config.yaml
num_hidden_layers: 15
hidden_size: 128
num_attention_heads: 2
num_key_value_heads: 2
head_dim: 64
intermediate_size: 768
vocab_size: 2048
hidden_act: "gelu"
norm: "rmsnorm"
norm_place: "pre"
norm_eps: 1e-05
positions: "rope"
rope_theta: 2180.0
rope_fraction: 1.0
qk_norm: true
attn_scale: 0.125
bias: "none"
tie_word_embeddings: false
parallel_block: false
extras: ["capped logits"]
init: "normal"
init_std_qkv: 0.0629
init_std_o: 0.0629
init_std_up: 0.0629
init_std_down: 0.0
optimizer: "cautious_adamw"
learning_rate: 0.0022
beta1: 0.9
beta2: 0.95
weight_decay: 0.15
lr_head: 0.00502
warmup_steps: 457
schedule: "wsd"
decay_fraction: 1.0
decay_shape: "linear"
final_lr_fraction: 0.0
batch_tokens: 16384
max_seq_len: 1024
doc_mask: true
train_tokens: 98470000
max_steps: 6011
dataset: "wikipedia_en"
Each number is 500 + 25 x the weight over the matrix's rms, rounded and kept within 0 to 999. Layers, rows and columns count from 0. Numbers have three digits each.

# up: layer 11 MLP up, 768x128, rms 0.099, rows 370-380, columns 0-127
# down: layer 11 MLP down (transposed), 768x128, rms 0.0761, rows 370-379, columns 0-127
up370:493541498509450529517555479519513503538482471504519504523511510487529469494480474529474502497503499526508455454548511491484523466495448517495542484500505485486467490487546495496471527534514480515479528490501500521545503437488497486490522505475458527516493455490526453491503514502485487480526492541523449514530473464468486467535488515481487531503515491507534480491495462504476477517533
down370:516471545513496506490488512527470536520472547473513473486522485522536470507479515464501502486503509507490513541480526468468437533520494481522463458496452496495481503455485457498490511515470448467462493484469499457523490495480541481476502492524479508505513494481484536519505503516467482501524486484517517512504485517524502533497480509468503502506470468460502483522481521512533489534459
up371:514536514462447486526490454506511493490520495482497510484497472555517468513532521479490514507527440502489474495497527475514462481499513455483541510447541489520528514533503496527484505507495504495540502510506489511507483516490533480511539485513508496537483475508486521475520502452495517481520518500493514493467499507506512488536522520491495472521499471491566485485466488527493499474492
down371:471508487517481505457504505580520496507506493503494467518509480470499470506462507520519527511507543493531499500504488495539491524488519504487512481500498548486510512474519530482456504518482507544448484505504521505515527500515481491491498507517476492497523534491538512506502527444504469487501490505440517503545496441488457533522480515509514499515524539524487518443492465504492490549515
up372:468532453540471490513498478508482478473588498523526540507460492499547524512510528495479519456505484516517507518472483494521501509516512494513482518502507490525503476508516463506495463466486489467506493486479493503521533474521489526496556494491496519475507521496523502490531563502541509513532458486484465508501491474524519555559500523519496482472492490434513478536457475486469455503519
down372:502516546506492473492475452490470527497481526510481465495568482537485475491477485499490464534461507488463490539512522498486516449484491474520436515479495485469494526496517489488514489500536503485500467489460466487471498493494477485514510499493504493462506485475506487547492489496472514516488523481497453482509522536449535495504523478442493510518534495446480488512526526513527507503502
up373:523520481484469512500511501469534532495492503433506507500483479522524532535544477532481434497516453503515517494533528463477507504504490494481491485482512534561535536460476449509479502499469471483488531462513518484537490495496495465519539475483498526482505478493493506486503490506530495507478477496556557499502504469511522539503552484472497497508512507533485527520527503484506532557476
down373:504481509484513508526465480490460436446491456557542537514520536450503507538504495538519484522477538478502494555494489461471501459551517503515463514484507467500496438499465523492514470501527470512522487488497534516492485516502499523500487455552534456530521553486530484496523496443524497489520532499505500508497509516522516488509479508517518470524514491509539488481515485484476460507513
up374:523506508492521506552501471464515494522503482459522561560505476506532465471476491517495483519467436497527473499504473520500483508541502482545543491520512509458529499512472472495517527494477463490516494492510504520474482483503454502489530535488496514477504474535488473502508501492483512489468487491549518492503504492482535471483524517444449537526523500506523477543521502478487487530488
down374:484474519501510536490503502509527489477490510532481496530508477509475530508482539485520473511473496489472535503518446531480491483481501506496475527491499469517509478494444486526485490503525501472526508479483524495501539507525468480510531507508515554487519489477505488484487484508516569504535481535463506509487533514497502481519508517493535510497466476491495489481455493548505488484493
up375:470509455480479484543522489531504462475485477481551508498489490466513508502496507476471471468502494506492541462476532487522506549532504510532522522512482512514502470498508522510469557521511486526472501526518555525507478456517448482508495509524449509535477547520523509504526518503508451486508489495552511517468481491532468503474498490473495568493532459457476482508477464482488520466530
down375:488522525466523523484479504492494466509472507529510502481527525495504507505524501554509486501473531486497520458488506469501477485484514509509502471487497500495526493525483500499484505522526488521517472487539501440559525504504487480462518477487454533478470469479503494479484426484467521467470504484460498458474518502535486512476513487544508519481511532556486504465515529489496517499528
up376:547547472457496496569542442505476502506549518515525506520498497497543515525503470511498513471543483553524531584523483498528472550526508520484488505513530526557509490465518469503479490524497475518486498474482523532521543468521574464511511501493529463503527520485503552466508497494515490503488513524562497549507492462482469527497479480497497521475474524469524455542511495541501492495501
down376:527472526513514539544506530437474458468522535464510504479464434541467476468522481489434502496505527516450475570505511509494497506506514480490508511517481506514502498471473485491510532511512424498475485516466564538504502512524499496520470508485444524486445500472502529490451498487482551541458488511504508540554504534522520542505528531471500485485508456568518511533536498485585505530525
up377:479530486484505508478513489517493491483493528513491493520527505511492516521497507476517520513450496480514486522510487493489485490489511482489511519503485490516479495489471505505495483464503485519499555501515499499520496504530539495502510457512488515483536509525498499500538519463506503486496492484477492519518526532477533516517506482527509514482541505522520475495486504470502477501477
down377:496490487504493506519517498496489493522514500498530509479478489501514499497508469504486453503528471517494544488482520521520497511509478518515505501514510541475532503514556502525493548488504539500521456462474538494466468461440493483493496525503529486523473508508496486488474499527519505508514487513510474492492473476505472493496499447506477481506504501454499532499512491522502510487525
up378:477512494546528544532520525510498484478535466474501480520492459461523478502469534478511534503436501465513534525497467461506489532545498508509532488551534474498508495516522533519459472515474479511477488518479477496459516463466485518501571513475523468514516523503507479452505503446478480486507505508525486495461492445520491508512480450520473533467503460493517455498502524506491537520497
down378:490519554466496517507517501481499475460532517478469510496492493481477520479464494506490470514544575488526500493476516505517472488500544493502443525541530529507510518509485488550505517501507492472515464462469471482513488507497537524477443450499501489505494553479487476438557475491523468595526494503440538492489522524490496531492491523508535524521520492479474481463556521475525498473508
up379:463519492531529518518513452507515484505502490494485531487463471509529500484497490522497490494501495514510499514501505505541484509467529525507551521491476483463479478527520477523472500516506488516529522520521469519536516464473472495516520485492485425504517464548476473476535466473509467515512498524499469509489513510484530520522510495512532485509533513463495516522486503469515520528487
down379:517511513476518501456509518525487504504490510462524466505516530493529498499482490502517515533535505507485514541520483509497508508472521511522441496488504520494498522514488493470552542520533548500459515480472483463445490459509535518495477538529496507516512553507496541495465491475525511496506521491522491523507548498496511506439525495488479501481444500539465473500490519553504496507500
up380:482515510524507491545530459490517516496502476460494511509482480526492526509545470494531477537456481488561471518598531508483515482510493476495536528575458523485478491489527477515476494482501522463521519533489492507508538491462458526526528527499481498467466499511541493471532532463503502505506519519494473466457495488473474476542465465494482473471499493489472503547482523502479505546484